Each number is 500 + 25 x the weight over its row's rms, rounded and kept within 0 to 999. Layers, rows and columns count from 0. Numbers have three digits each. The size before them is the row's rms in percent of the matrix's.

# up: layer 11 MLP up, 320x96, rms 0.2, rows 0-68, columns 0-95
# down: layer 11 MLP down (transposed), 320x96, rms 0.22, rows 0-68, columns 0-95
up0 113:497507468511455525420488475466523483497476520510488514497513495483461509509516492490486523492535458526516485463487494527528552471466537499506501496536512449552512492479514534493540495519496492495457518474468477517481520482522514545461492506510520472512471503500506462522481502479534506463
down0 110:505529515508506490496508492531507530522476518525454495510509497484565527504500514512497478496485519516424518521458512502490464478461466493519490454483489497534471486486551513489520506494484526461517498514538500487452487514501462512528446526514516500479497567491515461495532483506466485519
up1 101:471458471467496497467533507485481437476474515494533482502530498472459505484501502510524513483528492516525455470536527497461495516490517511512500517497496493517515565500477481480518499511530500501514442458497472453505508501484552503546553476553534502520500516497501486526472481495502488521
down1 103:476521473511471528500539500508537512502463516480481516484518477508513522487505462500485499535507503528483512560491507476492499488478522473441538539481471488520494454495493508526509492499497475511493473550515562514474499444464485495517475481497452521548537522482500474491541530475522492508
up2 101:507474507473526502535486551476550519514536499521515487521508537503502497555500540472463537470540517479498527498520499454455494474495493488507463491488473516511456494505470552478481507488496500483524503512490491504508464499487446476447522515477513465504496544483513508519457514510452489505
down2 091:494492549483489512441494470500501459483478514501511498517528515484523452515487487493541526481485510503452544484516490493539508517471500493545510502489494518460470526530487483513507502465554530503440481486474491464497500516525510512538512467499552511528520467506536466529465489536503485488
up3 099:510464481483497546483529456489501459496476497424542548526506534512485534527501500521501511488522503480514514509524529473505504549460512520476493443515511500492495519502476506498481509503538463501474508534489477479500495490497521456504497474488501497452510558450523517469490545505520502507
down3 104:516503478507525481508481456500521504492501530490484531543468453512518496534491525437497538522535541465497484448488473500458495512499511517508501485462482452471500526452496503508503514531545497515488503509485527491480491503499481509498453501510465492545485481537547523494519497482566513510
up4 104:471525547514479522483503479526508487507504472515533551497515476480470509549501488483514464525499455528494499485543501495454470535471518515541539542505485499517465506504450498484489486485499485497480462507510487490535503452500506519520524491502507529439471557525483496504534498495515510550
down4 098:534492503512524477501530484483477495472447527502510493511492499512513478511466499495500470510505540535468466534461456487529475519534510489453514497516502519519516491433519534558502522519513510515487492489460480460524521538510510541522459472470497471529466497531493491519497467467527526498
up5 116:483446500508454472491499549469524493487516490478500497486507482483524499501485528438554517478530502534565498486544503504523516490453479499512570513511475530518482501475497489469526482525525478462494473508495498457524465499484514483487538488475472528488490497520471498500487506478522496464
down5 147:477482461497496493493499509487552512472505547516484462503506533520507530495538486500530511515558483527451479542508508482527518501475467519513507500456476486509515483485456434480523501514469489493471483529490517516472480449523491522540506547487481531504525497507465506515532517514469489461
up6 095:483503536502482482498454481468470525522471505475531518526483499518492500519496464484499521514490495534506420473493512522517498518479480475474519521491476483528495458471492560490502546525499503484508476546513495454536447470504511536502538485509532502491491526490549515517540534511477501508
down6 089:467513485508507556506524526535457541440506482460517450506518475449534482503479491522511487464517451517539513502484541497512516520502497452540478514512503511484479496516488480461494453542504524514501494472508512514467500536493520476480498484477553535473500505505519514499522485494472517513
up7 107:537468553430486495475509486533530504476483457471487511487462553490510517533482513485504442490507488497528506531484516471481515530520512485482497513531497519494540474496491509519513498517480457489555517522510510481544485471512486484483520506502501513466458518490489474534535510472487444503
down7 105:517507496493501468525534512507490502473443498465510484534509548492490535468500527525481479470467471529543508477474513564496494498521495489471514541490490507459510493491514516483523494479500492515513527559474482514522500508479486460506503499475455481475550518522457521474458475541517537498
up8 106:494463485458555536485492474502495476462472502489535498508501552467492505493491502509489492478510503519513509468557474460499486548513546484497483442495500490513477491475468533476545498507534499484525491494497475496542507490485484493523530528486512509516513517475553460505517567502495475525
down8 100:510495501513499487513508509475503505518469483464522483525493487521459498546495550484527500500541442481483506520462486503516523522527483525550505490523521514483501512554502414517518460493484497514478485511493472527475486495471477522513503499486497545483518520524463552451512518484460500480
up9 092:477441497494522487495527493499495476487522519471522478495476477478504523490509548473546492501541476577492504499508539512454482494498509527509492504515534503447497511439522473477504491518552530510502492480467500460462538513501495499497515495534536490500528503475517451511503459519508473502
down9 088:520466531534504501535478510527502470532526480519490472475472508490480479510506466459451472480517516507530496495500463496471486479513521479546495465484487500516473547562462513487493571488524496513488491495543496537516487489473492486497503485525458550520510462509493493484516488527547519494
up10 093:496446543530484494478526488498481480540511517510504544526499527482482492504475490472473517499478432530514484455477518514484524432512550479500534517518475492473528504522493521538508504532453463487514509517478526467459495528494498537518512497480481468507506498456521474529491517496509510479
down10 084:522479487522492512492495492486497524542537491468491521472515518476461490507506471470468504517473468484514557488493522504505493483460475522518501516512495523478455493533542500535540473527505520439496504499513449497499469490516571500459506477520531505499491504550495517466479530532494547493
up11 107:475460489500485517481490503503543516501500502488486512492531511452492502489527499468536476534517416512500483520500501473513486515467504473525473507512529480552500469466497477502499473483559549493528494473492490474513535513518463483506476537510548500505464536530496472490487519489546469532
down11 107:512489510532477505510485535450519536472467456467522500476468526561499496480499486516478549525472456485544515534520470494477518500519504508500523491520470523461501522494508516532533504484467539524475480476492509475512498472485545540556505516505461480492501481497500456497498464524493519481
up12 092:529485499500476495487438540445502503507512502486510501523535499477544492515499545478498511526506500506483481545539500484456484516491501514516518523505479518471486463468454519509537504516494490522524519425523484514479487470510494496480525498500544503484548485541499477522481482517539545543
down12 094:458524486509519472535518492512531492501492503504502471502492506513457499508555466497484527503483518485582507510492495520474535455495485490531479470481539521523469489511512492436491535479455507509498496524441493527483520528504481506440481501512508496507485498529477524534493536486502456521
up13 098:472496523440485532494496501459497517489503509458543485506468541507457492519484561478521522532517455528526513470539505500511488472467509500503497486475539517475554489472498499496533518501528496546516496477478517512491509516494496482475439494497507472474496503481490451496495536484453489532
down13 099:496509451520502518502486506491487522537493481522458499493498517535504521532487548521510457472466537521500465501514518516503488502510529524511477507502425545489431520538512488468489440478507530493491484509520493511497481459513479494516550495490522480499478491508507549476469472481530478513
up14 103:497477522485518509474474495475548539553514477524508476529484556495503501493510506496488475471501486489510491503520492540513479486535521469477497496509509490471479506506446507486528531530480454494460490498505446448534475472461545527496529482530504455486498504561495495513532518484527508513
down14 103:516499537448498481501538499502493499517485514465467515483511509512507483474502535506516445470512477487461451457494526503521475503504527487464511504476486496528466505511495499471476501493543578510506519518510537518478511528514470515493477546493572510512501511452506476483490552512499491474
up15 089:492456538461480495512498504478519502503519469456494490513530503469513539510507455500450482502486498543529489499489522469452490486541502536505483495482503509490484537484497472530485530495460558502509539469504509483447489502513497492532520536450496481510498518501498426518462520507508526511
down15 081:552473478511536435534537493475514507490477475493498475453473516514473489494526505500477502481512483477525489528463472478491508540546519524518484560516504511547488476484506472486508505497522457513497519491521489532514483516466487496517520512557518509501482486474532475472520526538463492464
up16 100:462476487465473478501485477506500506506522501539535498504518486479522492546502540482472528520534511475507462528519523492505555474493503454491521500554510511518495517498501501523494476467485446445498514457537479483485504463523561511517530490460502483434505527514524494482481490495489508497
down16 101:518470449485527522497481509486513502498470440508465532523503520515505537533523500480547502463505512455523484506494488524516525550502503490474489499521466567471464522535495516530515484488477506540490465440530498502520501456492472482461525495486477465489535499511507536496517493504491511519
up17 094:484468494500493485461548515498499499500520528503499530505495497491508569516474503525517500506492474535502494490513484495532555527457555454442555545460455501503504470453494486495486543526501493490507499511497499477498461501525519483500510489542517507510485517461524460470515502503488474525
down17 093:490518508475499481510556522528513494535500478489479509522481494475473537539512511525513495497511514501410527477468475461525512498491512503501482499497485511525523499460504535477494518500494475481483539488524522505477493503478541479485501485482519463510488481538477559471520526442438520518
up18 098:441502502520481489485455540471509498507510571516548510488503499496515482439479542509493512494560481527500487501508524478489487501473519482487509517510513483518520496494462502504513554554478542489497495509447509488502507493504521525499536502492504448525513522467516470524477480456495504466
down18 090:498479493511512481455490511542532567475521475507493461497523500526510511483454489511507482471485521480444491483485482510497476498496549488484452485529482532515498553516510506501485508485546508485468504514523452466473493514531532511482506495524494516498517479499519549535484576504485480498
up19 095:504511550464435470505521494500500473495479498516484518489501480445529537526487482515514494533502495510559512530522505509450524487469490481511471511518525490516516465533501502524472501478511488456529500483512520490454445466502518527510494482521538481474490488505494473480474521468484450546
down19 091:475502502480487502518477491503515488525481491496476529520515491509510493521492466499512523489478523489533492500494508470515511495512514489509501467522480520494553504587476489500507504537465508508474478492491524514472480480529473464519479501518456544504497506480516493388512536499481503567
up20 101:544473487449471519478523510514522513452512496448563489474520512486490510528493470528539492528524475499522473481502538451525502483499516516488508498479514547523478542456463504511503513484474507450533530490497470515510511492511480509450479458492471499484500493507492488504468505545525479519
down20 098:554501499529490503489505496501497454545479500458457483515482485487534515525519497519485534440471514461494505514529507514544496471528540528456512510520477491463511483496510503492494507511511522494511527463476472492533533502552494504508491475503453505499465502497544515533462460543501521461
up21 105:537462514451526474497487514488476462526500435477525488534494517515489495490480471476499482527500492520526515493530511470516453521485528489518507538477471488503500549466492486513518507546551508547495473481487520484491487523513483504441512496558546488507470499489491507502502488498558495476
down21 114:480477464475474497507482487537512525491519478487466538502473498478524548563509493466496552490502518472545547523464514496504495493521474486495512499518519516523516495470478469473485489492508490496489513517520521491478499475497447485493552505476541577479485468472492512479477514546513477494
up22 101:483483516485469533496531547474485469513477522505509467513497517504470555523494524503535484493527531488504488509502539490467471512439466508518485482516542502528503540494465443522504526490529521508503501503453476493509512479503523501450521529504543510487518551491449524488529497486484463516
down22 107:506508499536513489516496561538515504487504517516509530485499458515492499534501471489495537493521433499535487519555465472529504533511496499486487490529511469445474527487484522509504500479507543516459530509496484496468503465479500454465503453515479475458500528525529480486455513518504531489
up23 105:501485473483483497477458492476535518519506472485544476454508487476462516481504498479517544482498456494501486476550497494527495519479519508515468537483512491530525522503459534475500481509492460505507499533502473506510519478544481553499553548534518504513463525497544488489490556515468492521
down23 099:526509524531504509496501510484547491465510449475493470561454520503481457506496478480517504540559471537487465490514476497533493519513479475479525468521489548542488544525470491490519480472454535482486461519476507516486497541490508511514484465459512482525500502508503509506515520511463502506
up24 096:513504539491488488463520477516526507490511507444527517500520521483499516478508472475528496495494479515496493485481562483478496558486553468537517499497519471502467495447502508492523495521528492520486524470541486470543528489501471536475458506499504510500430510469488486534492497520560501509
down24 092:504474478517500506501459533459514467533480474492511452488481499511489477511510474490488512490482549487544481491511477443478497553506528533543459509503483493529484511562504489458521509506487493481520476485488507482462533513509487547480550532515507467478516520509542503526512502476481512542
up25 091:466509496484451464477506523503547445479515511532487514487537483493484559518530492517521498534493501528494519494498539461505517521477495502502509445498479502488493504476481488519479519504542538459472441514528507461493513491519491474498515480533534469478472507495508537496514501452541490541
down25 083:544586500512509510508486503514494546520505478474492549516485502545461502503463483478494512511515529462530528473463426524521516452509517536526524509499456477505505504521472473483476491475475506489507455495471503506523502480507504492496516479480490510501492520542446495519488522488505508514
up26 097:485475532460528496472512497457519468483525500514509507456494479487459495510524514451498500488499469490507457539534478532469507514487519532492513519503516481515506523454506499557522449465512477500510523505505477500500522453523510506519572518480548512515526490488534525477458488489468523509
down26 092:484501483542501494487511490537496491508473483466504463562500470565506493534499471525459542501534527513517475481495522491506516516477502472476476480517483509483523467490518461468526480502473523506529423511499493485487454544489484490474487514523490525483525486492516534527494523498540497547
up27 105:545497516447495525470501483460526502521503496513541514502531530491442509534522515456454496492484489490507520524476516500552519474449487497523496492490494480484490489516465509450493555494490448511527511528522447508510484466495525520508485467473489474512522554485508490508523506512503520524
down27 101:485470543482525525507501534533495458514503522512536461506545502474522486459535468492494475465477497525511517510523485502472498539499487532511510511459512509505469508568486505433507469498514530502497501416529492491518502480494503511512491456455503511480510508501484492531512522508516462482
up28 100:529518517476528518468502486460530518532455473496533516486520492498469499511531533435486479533486510545499531436498502505481513471456504474480566478462535523486485488494505528488497554509507521491455519478500499510481509502513502493486481494492486492463475566486496519479483487522494491501
down28 091:479477489499494483491471496492519478530498489513492508533540510486477481494510468491505556470501523454483476470526478502496528509496473479530483510480515504532544547544531513449470462506509484490515511468489476483537502572489514493463529499460509500445469462489540506520518528523500511523
up29 103:529483495472486517468514501468512536549453500449484503521534484451472503485473506523498532529478476489539513528540531539479508464483515485515496458474484502481501471534468495501513531505492477472507503527473489495462513519515518503492506435446489527454489529473488525492508540500495505497
down29 099:475495513520572458509469514505469500487508481510521532493497535520470494498489508498501487447527518527505530496518500486496458522528502474505487524510528504505532505577505516518442471514465475493539509534538461484507456468475494488514486499520515454502521476532495495468500476511502483457
up30 099:516510493443463467494468539502523477490532517464496547508484537486512513484533501481522526482503490454528469530518524472510475520473491463503508525518478506522448522498499530525495522534521484443487485501527473488482471507469483477459487529464464464512487506467494477520492532491511511549
down30 100:466484494494526503478504541470506510521506526503505468542494496560504476506526502429501452480487491511539520507502515524484507497480491459506488502512538482472524492538483495536522498459551538480511509525482472511485526476490518486503541483520523468482488514483459529497537495438473463498
up31 085:522469505498476473486469496485500551532487513464462524491494520443549518543510446521472529492483509515508479493489527556477506483494471486504501502506510454522477513481535504507551538532497454494510533512465430520466460484509487502467515494467513508514491489479486495497503483518506490512
down31 076:493515524503532565459491537499512490495498478502530496481482483504470490496527542517547484456512512520463481540503431466502495516519502521473495532500476503484487534535499486507489439483518484480464449562492573508473516501482502495499494508487523515480489512494494490501486504497525520474
up32 100:472483516516461526457473457527512490522514478415507525511525556512495528453485483483512460529508488558520485472489484493518520490486502492482522461507504463519488518474486485460533480497535485486493473527486488463484470486494504537533514528532532475515519508494518523523526506476506488509
down32 101:495492544495531482523490472476506503469467509521509514521514469511542497514514448515512511507492530501526488474514508490561512450510496458531503472486538500485446493509488481508516477545514496504508510501516523519510485513467516497513481507544483504438541463503504461494500534528450437474
up33 098:532534518506470516463511548507516503494524495492504490513512529470490489524504488457503485551505516515501458463502548444525542453466485511494508488485548486531490493514445499468516521481520500451525494480489516507516500466521521511447493516528545474472489508450491505519510484519472506489
down33 095:486452478462500465473510477477512524543501480495493502477488496499485489519448494492505490483450500533511532542516532528482494565572481502505472492506490504485513512473518518547532477468509472491491473543486552493483483513520497481471502534535491473508539529492518522497504480522484536476
up34 108:502534526493477509488480489484501546539516519480569514441497523459502505482531517463477493490505498543501448454490534511535522486474515503480548536514508530480489508494487528495506511512519486507469478456526501479518513487500524513516497443493457519480506519482465461492494485541530493525
down34 101:496465488540510509459452482513468524495486469505459534460495473507525482538502477495505550553470494489499482506501489474496465516468491526523501485516480463487496492501556512511461449553536486469498510489476492532514518538483472498521546501510523542523493499497492470511494502520548519508
up35 106:447487502528487470455508470480509479528479459489526501494517517476499507507506494509482486496536460527495485507529476520484507519503530486495569499454488492536542531488460498468517511473514490508522480506474489482489509452507511513521553498485514492487471546563508507550496475545476533503
down35 109:518523495472490522541512509532509545498460473479492476529499510499490500531477520493527525502482489513490475494468528453508534538490533515503421467533517546480525509515490489498489522490483475490477499492512463512536513525457498548453516481543473492448504506455494523515488521472512507482
up36 100:497481477481470491531518481475496519561522529504502468475554500498466518485503461478479530483518523511516458529498481509485561481434495504463514475492501453494529534486490467480573474529531488511495495503537459470475538497516528505496505493528513486487486526502524492494511477488490499499
down36 099:469511519509495452533495564507485475505488534504494492487514462526487504465513509538528511503545463538482549543491482500468496442501551450508471518465566483489516498494491473505480507471498528512546486522452510502488468491522489489491518458490494507512504491502501519508474502504500509535
up37 099:527488517490488521473459503509497479487480519519500509526460493514522527542522524508490520471480498528530455489552482479520456501486501475540486523566464508487469532485457501497532496513515494478495482513481479494540468497494456475515532483433476512483480504530485454491532517482536509522
down37 102:481514494489476487494527528483482508512481528502482536521524531500463508451468468502466473554481510518579486488506520480486522529523476469481533517473496525528465503489501515525479478529481532506478518511527508547486504467439485478499516542536486458488505506480498539509496492453499487494
up38 104:496468487461489464485509494476509481471498455519485461537523526475486521499530496497512470532507531462541531516513516473472500510480491465536475518514466497517482510458465480510547494546485470498533523471485459466483483530445474509521507511507497493502514502537489470543488499481533494552
down38 099:483499534511495523495490447490454447521533521500503448481519521479501470494530508481478484510497505502478529498540498471522506557539495497443512532508469544478461523493530467470489505534519510470510486490507518522479509501547485495503523493534507509471516541489509501528481515505436462499
up39 099:529521498475456488445537482505473469466484504482503521495482523506450527522536489531479479505512443524520505441524511511528511523472509484518550538490502514473540527487502547490499521524472475503492537493495524492496465482486492470477510471467476491467504481487529456528484486509534528493
down39 097:513471488531500489470492503517516489478536474516528509455486546489515485468570453486496518484503507511474514520511504493503460506492477486501457554543526552469500536505483486490464483482499511467546490503504466534508487497503522509529511515513480511538466501508496472475493560463507452507
up40 098:504537514484531483452528475461541476516479531508515523529508537485481525529526492485492478540526512516497477501490545519524506455480489520512552506531450508514479525490479469487501487520505479445485441498494481520446527488472486484481515480483479505501503515511484477527476464511550525506
down40 094:504487499512495490532481498528477549488511484491475528490544498526480500464503509486501543502468515504502541514507466494474475534524526549495524469531540520473493509484485506467518499484475514518483467460518510458552490508484576500459480489536484469523490448502470513451503502525493512510
up41 099:461469528489478461496485520413527466473463498496517468503486504496480523519508519475503497518501514527514446510511520445539499524450478481483524515498483505531495501494501543500493503513530459466511525520485505469500445501490509487495541513519477481513493536549497515506484520493512487552
down41 113:482490538480468521503529504469555532505538483522499472453460516441531508514524480489522511528542484479516465522469507495524522488484479520506539482474467493465553463500443482495508503499500475483477516545525468481504530492484526513519511479482508478496523521521503500478484507461517514543
up42 112:511483520486506485474476515495510495475479527466513478512507526481527504490528525535472509475569478513533456474497503471504528469479479518526508542514506497524480505477480498512480491504499502463573483524467490496443440516543503494426499486474517483490463521489478468503503502498501505523
down42 132:489553496516472504502504509507528484521487496505427500503512480515521481514507473545500508515488545492481509537512471542472526526519503478447543508489505452550483468492526485535526515521482493546419502518536508497512487492508502461482477492474474504494521496488501458523494475526480502490
up43 102:546495516461508480478527507512481517498479523454471515523545500491488519522469493506549473503530486475510513543525539515418474505499517482468499510511542474493463462445438508510532526517525492506525529509495464505459501492522511501481482521522510494487487524516502483522471519493518487526
down43 113:515476532507484526500493484469488523544503521556514519498508453503496460477493501490500512530448521499481470467492501480520478537516540482535488513518461494482514439496520532466472495494479512491500519512529469506525473482480463500519516527490555492505514472484501492493521519537500557434
up44 095:534495508451508458513506502478503498525500499456489481467528461509494478495519503472514503499504544517520504524522470490465516535444514516495518491496498488479524557503500514530532486500515483460510526529481519533508459460493521484436501512483547523424476533488503536496493483477484493480
down44 100:535507492509453444439487511489498492445484478518509518498501566516494507548530518513486535486501515486468522505458478474487453489470486461491536509475519520478491502496496477500442511486482527524548522535502506483528525502470506539484495493509506517527510512532537496524518498487486533478
up45 096:491459499504489515504498505479496487524503517489525475512535523503442544522490540447509516504548515498513460537509513507472498517477520486527526511485458491494478521494466500465520571512506439488522487529474486498446481467489511485479507491510512512481500535489562474548512514499476511508
down45 145:493491515491495509470457507523551496483477491491530516500459528491494491491486467461496500552525499525560438510502491491490486495526497492518508497470481502529470530486456474481495548497521465509509469487507464508508464465530550498489493516494487472483504532543548496500503551483510538539
up46 093:529496473465534512495494513474517492544509526540500506491525544534489499462504476479491521501501470503492485534542514451466484518484522480567489495497453524470501508480489506490525535508503527464505484495476474418522522520512484492535538491500506497457494514490464511530489460468513477508
down46 095:482500480492483513516499461541533500524477500496494510507495488473526517470511516520443484516464515533592498476505463502498519536473513536446507485497532501503457524494457501483486459519530482540506508473492504517487504492527517504460515544477493495479488489531515542502507464535492478464
up47 110:486491491492528490476509477482493502452502447485519515485503540506447537553529501479501472507488488486515506560529505517496486512538535467538469479501510487503473502492468478514502563509509502534485518495464490477512513504513538472462510486502504499476456556494471479518504569514505489515
down47 113:499495492529485508482492536492463502477523509464479469525473532467538477522495482493494467509498500501517481479506472517483517503482548511503500475471522499499468569494457533442473529512528523495518526488534444473534472518492508462491527508527508501507516527483566511513490484502494549467
up48 099:460520482465487483487495511462503465479467499508473482516564465456486540518483511516485531558465508505559501512532523533473488474502498488529500529530488521479510464511495512487504525492473447487499466506492507472459515514502484509507553464506489502492533527474541462486509509485530478502
down48 093:477511493503490499490492508507512510530524520489501514477501539499486537494509476487492515515498511500559553502544520486485506464478505510515482507466509530489486504570446513527496463471522513447514478500526460490513514533454498506503532502513543484467477519472480491420456508483495467498
up49 092:484499495475507497464506467518536534512428457469496525475548494500501499504497528488512502563514521513517518476473494468500501478490499562470513504481502473489488487524499491511504558518492523515525551462465505486472482454481505506507533442505515505466473499491490502556483506500490484480
down49 088:447495490522504470510509490547508528525497468504524507510484498540448497526525486485497481509501479480485502503513472512519486479487483476490527497511509487515529495510511489470556455510495464547436506497525463505494532538515566476509473509480511500520508521517528512484451480456463500554
up50 090:485536490510486495457485465499489482496512502466510504506505549486517475516507519501516463466519485524488496485503552438495534529480513522530541530526490522508473503418481530528515516562520464469507500504504500503531486489517519504486543500495482483485474522541493505503477467498525487558
down50 084:435480488535461475513475498486508495518489510479479518497545478456539507520503498486503512465536511473510522542484498505483535515539484484500467503467533534485496507513506500474502462478450554464513545513512464486515477498479520509532479483547535491508505540533497491479507492496525542460
up51 095:513462490479511507506538493497542454492470504502514520474491535504488512527552488508504494504502494508516495490461502478507513538432476468498506535473450465478494562468485552467506533493510485519501530504494462485451506495518522497512532455486519508472471533530479497476513536503505534519
down51 092:484516501498484568494470496506522455549455509505500485465503519486500479527531484503488493473478515495532521533484535498471497504510518484488461518489569486486448514525458492487538522537528492472484470470501538497525498517489489441500512455543528494523524489512483524509510487513503463507
up52 102:512464501511499535501485538457523497511474456499506494467464487464538475472504514492458511507493485521504451528495506493491516489514531453514504492497513484506511437498515476540529473491515510464541516488507497454478512495533544559501545546482534473457522515483526503489492525486501515476
down52 098:507576484516505480495500464487504559515503484489517538471495508487488484491477471500510463490453549511554515494504498508499506471532487516478518509503487479505511480532535456509465483488511458478532526509466568532491504527485529497527533526492509492475496509447493473494490507489446510513
up53 108:432478513497507479509525485483515472517540457519523492489485519454495513544497483487545496553537484518503498477534460497489510485473480456503505513501513489518522516491445495497494533519527473461498488512456512485509493479500488512509544517523509462495535492499509425539485530530484521491
down53 102:516532510508522495489489495480494499523518510557482472524483494540444493518492456538461485468478509498510504481479488484463490471493495513496487505518527498467463505509538486547514473493498488584542499514482500525535507476522506476481440517524506476474513503465507480488489508558521518534
up54 093:496538528495506481495488530461498474523518484505517482504534487482495523549475549484470470504528471504504493527502519511517542495458504475529477555474519513517456525507512509510490516501454540481550559483468449489508511485470508552471487503497503510455479507507525488505480470526467493514
down54 091:457502460544488508459475502497482544492488531516483484470486483514516511520509471511495502495482506489493522516491489490512455531539485524498508452505476458533482513505510476471457539541504513507471520487537528501431534506522501486521486494451513558486534522498525487538510464525466504485
up55 103:493512490503513490471477513490506494491466498527498510452457503509466500489523526502472457500511493543526494534468515488472527521480533521492531504555439459475506517463495519495510484470556501504520450476508479485495518526575490541479483542487499513490489495515484506510452464494505504520
down55 094:513483520500469467565462504498524497480486509491459492517493491518511540516518499506477487492463502492498481483483520533493469494515528503507523515471521527495467520494506509549510499548487476495442511518503516495493459518521485466554487530512445444494547538508498471471551476498509473531
up56 095:468523478496422481490515489499521489495482504496558496545506515462516488536507473490478503531532494510504460500516535482519519532439511467514490523522484492534474517476501494506505460499496447486490505493517511509481528503495501469468534493461520493500464522509521504511442491478528516564
down56 096:477474486507496534515453491479527510534516451520445475524501451525554528494483509513484528515497519488516479488492480506473516464527508490519468487517528512500500473545497478515490505531501489517480510506518499456509527480512527484455501501508489551482526498501484522521494551477537428456
up57 092:499511485503471482486475575477520518491468502499511501506505468507540515518568475473500498515505491525500449514475518500508532529452476452474547463527487502513514499475493516487504425494534530477518471526516472502527517470530480507466520509515514497487481526515499500488533500480525502540
down57 085:508468522529500570526513460500511470500500524508540515458498497503463468507501506475496491552445526484564502492518473497491480527544517500462482512504493488479469499524541477519512510504449496493495474490527494508487450490493457496498478489546466502477475507512531504510516498528532546500
up58 108:463476481487490511461504501499504466503462535473523495492531480468444522482519506483529535511515468534523494466521575500488506504472530472486514514523492485465512470446493526511544469487515526497471507513461482485494507501499548529497545531488508486472529528523522475479519522474504522469
down58 131:480480486479461478494473507506495489554483487495493523493507532489481519496497498499490478522507449510538465519509565494501477514504511521494434480508443497513504530462514503490480499519512465516494522490508492496515485540532538542514474495507497480488492464493553518591497531518469492491
up59 126:462473493511463455470478534493514523501522494516491510460512512504521524488485540479454508510530446524527458510493546492477525503515525528475491481518465493484450478485458551459497503548487493463487529528499475502481494469503507512502533484508494498507532496524515499538460511500488474553
down59 148:467492491506485521481491463512523496533476470506504505502512513504469517526520484474487485500479473510620503552497510492479487505505491524547508483485487497480460511490432488500503510523497501492456495518557544477500517483484469486521503489523522481533478480491522513548488492502533491508
up60 090:434488495480465464531523516473526479506484527497499534464496501519538514474483511501482531492512516487513496479487489510486541496459531457524547506499516478441488531519503530461499518514501474490522494482471480478476503500494560467482529464475501499542502545519480459480523525504542479489
down60 082:529541520562519517469483494497543505521432478507463472539512538480485476502508450497472477559463510479529461528497464535516469507536509509488496481518481478507491499507482481517518500529493499516464506479503533484477509497509476510480518502482489514465522482460530543491502474489516492546
up61 097:500493489497524499492510515483507507557489536487504554493458513501475499521501484513488510524514508520508490514508539519528515516459542508477533476519531469490459519478512474483457542531482451490540462524507483478466503439522490509458489487531483459525438509512512515463483470501516510510
down61 091:508466464483538470474468510511520458499458515523510469522540510512461483490523476455526534518497505491501469507504499485446521462478472503501505475511552519469504550528467500531491577516479536473486472495501494491515535518496534492488488488495482493559500509519476496506519491494523525491
up62 079:492455532484527521481469484508487522502460478511551486535483501545507515476476521463510491533512506521533502521567480511486543539454502541499476524519490508522495473508484505533477506531448523436502516511513504505477468487474497532497522489494470504504481458492511519511487508518497515444
down62 070:469519495519482489514496540514508493512532508515466521522509517511469480514493516464486530478477479443566522498441486498503472452523508467514563494519521487473475508465496498469483503494491464531522472485460490492535563509523513474519496475518530507472526522474522499498503463474510496526
up63 100:470486531471493482503487501441503490461440457473502531475513482490456477517513480511496484522494491497551498536526513537502526507474548478512526530461478508475507517519496534499496547502499482521507503528489441516463530518455478533480519509506525474498514503530508449487477487526512525503
down63 097:446532479505520477517543459497518484511511495492478508497498503570537543515502502508478540512481483487478503503476502484511542464485450472510428491504532536470483513520481553469508508492485491465494482504528525472529508514541480515471508499499537476496494515489524486476487533541492471489
up64 095:495492478484505485495519527460513536508494495461490542504468554496518541480463497500457471490523501530517498496498456508487480510491509494506522442481466492482465547481512522510511515562534512507511459494502523458457498463541475459497524509484522464479538521497530498485487544481507513492
down64 094:498492539484550474452459502477516515487524509539484451523518482500496469455499513475548520499520489464527456494511539496522486522538472550499526518497475506479511515462444483493499512508503497497483497539526471506498492481503489517499508528470518487479537462504504525470470488528563520489
up65 101:506472508503502465493480484503474492515502499518494549514497520474493506526475545519466480546556446545531508485471502521475488500478553479524495460511474511506488508442466511532490460535546515521483514544505528505502485475478472514485519526498500523513475493477535473536481500482529479469
down65 090:516482492550512503504483525489454486497495497482513527508494514511489540517481525503508524494547521482553483508482461489512506504476463491524502501496504469510485493462467521477497518513500479506526508477502497499456478492495428505483517491491499513612505428523488526528502511516489470491
up66 101:544492506480522471500511478519545474481481501492512486494528556514464525521526479467494515461508502455510488515525518500471523488487513486487509463502489489483454503489472510477500492491505501476539526491537489541439533496541523488504475483474509516461499526451560470487460519517469492540
down66 101:541490508478472526495462495492459477507547487494531460528500503506513498499472478509460460542513468529531515466492467471501499485504502471506518543491510489463470512494524479464522508519497502517486535464511531463512492479499537518524542501519475524570487515515515497476523465521536452474
up67 112:502483499510504465482495514466531507497521516447500503491507510526503504489474520506543517472514471498536446517491503505480490490495537499495555487539519462527531553489501512508507510469511465497486552467464521481485442504527496517446483552494487475487445519487457512503472491486492464485
down67 118:472491522523500482501472463497543471496518517534509446491500485465488466522502544472497513532505460520506516531463479485498513466524477523509486461483494511486494478472471496438522476507493558500515491497509519504507534494496488523545524504469522534487538476556467543505476505544524490486
up68 104:438474489510471487472473475489530517482524500516505501503520499504499523496516494499527534466518508496501469503489506451482528548460493485556515515532471490502519482492485540488518505555506463519511500508449489478483514470502514515465507533525514479523446527510509465505504520479578481531
down68 109:529476513502485530508476509491438490527474471498521483515495452477500490509489502469490530496442515478478522529526493493505499502513493484488531557479516510546513526532494538510467514456493480514547540505499504496539488439515516474503513462486493535535485492540452515522501493512488455482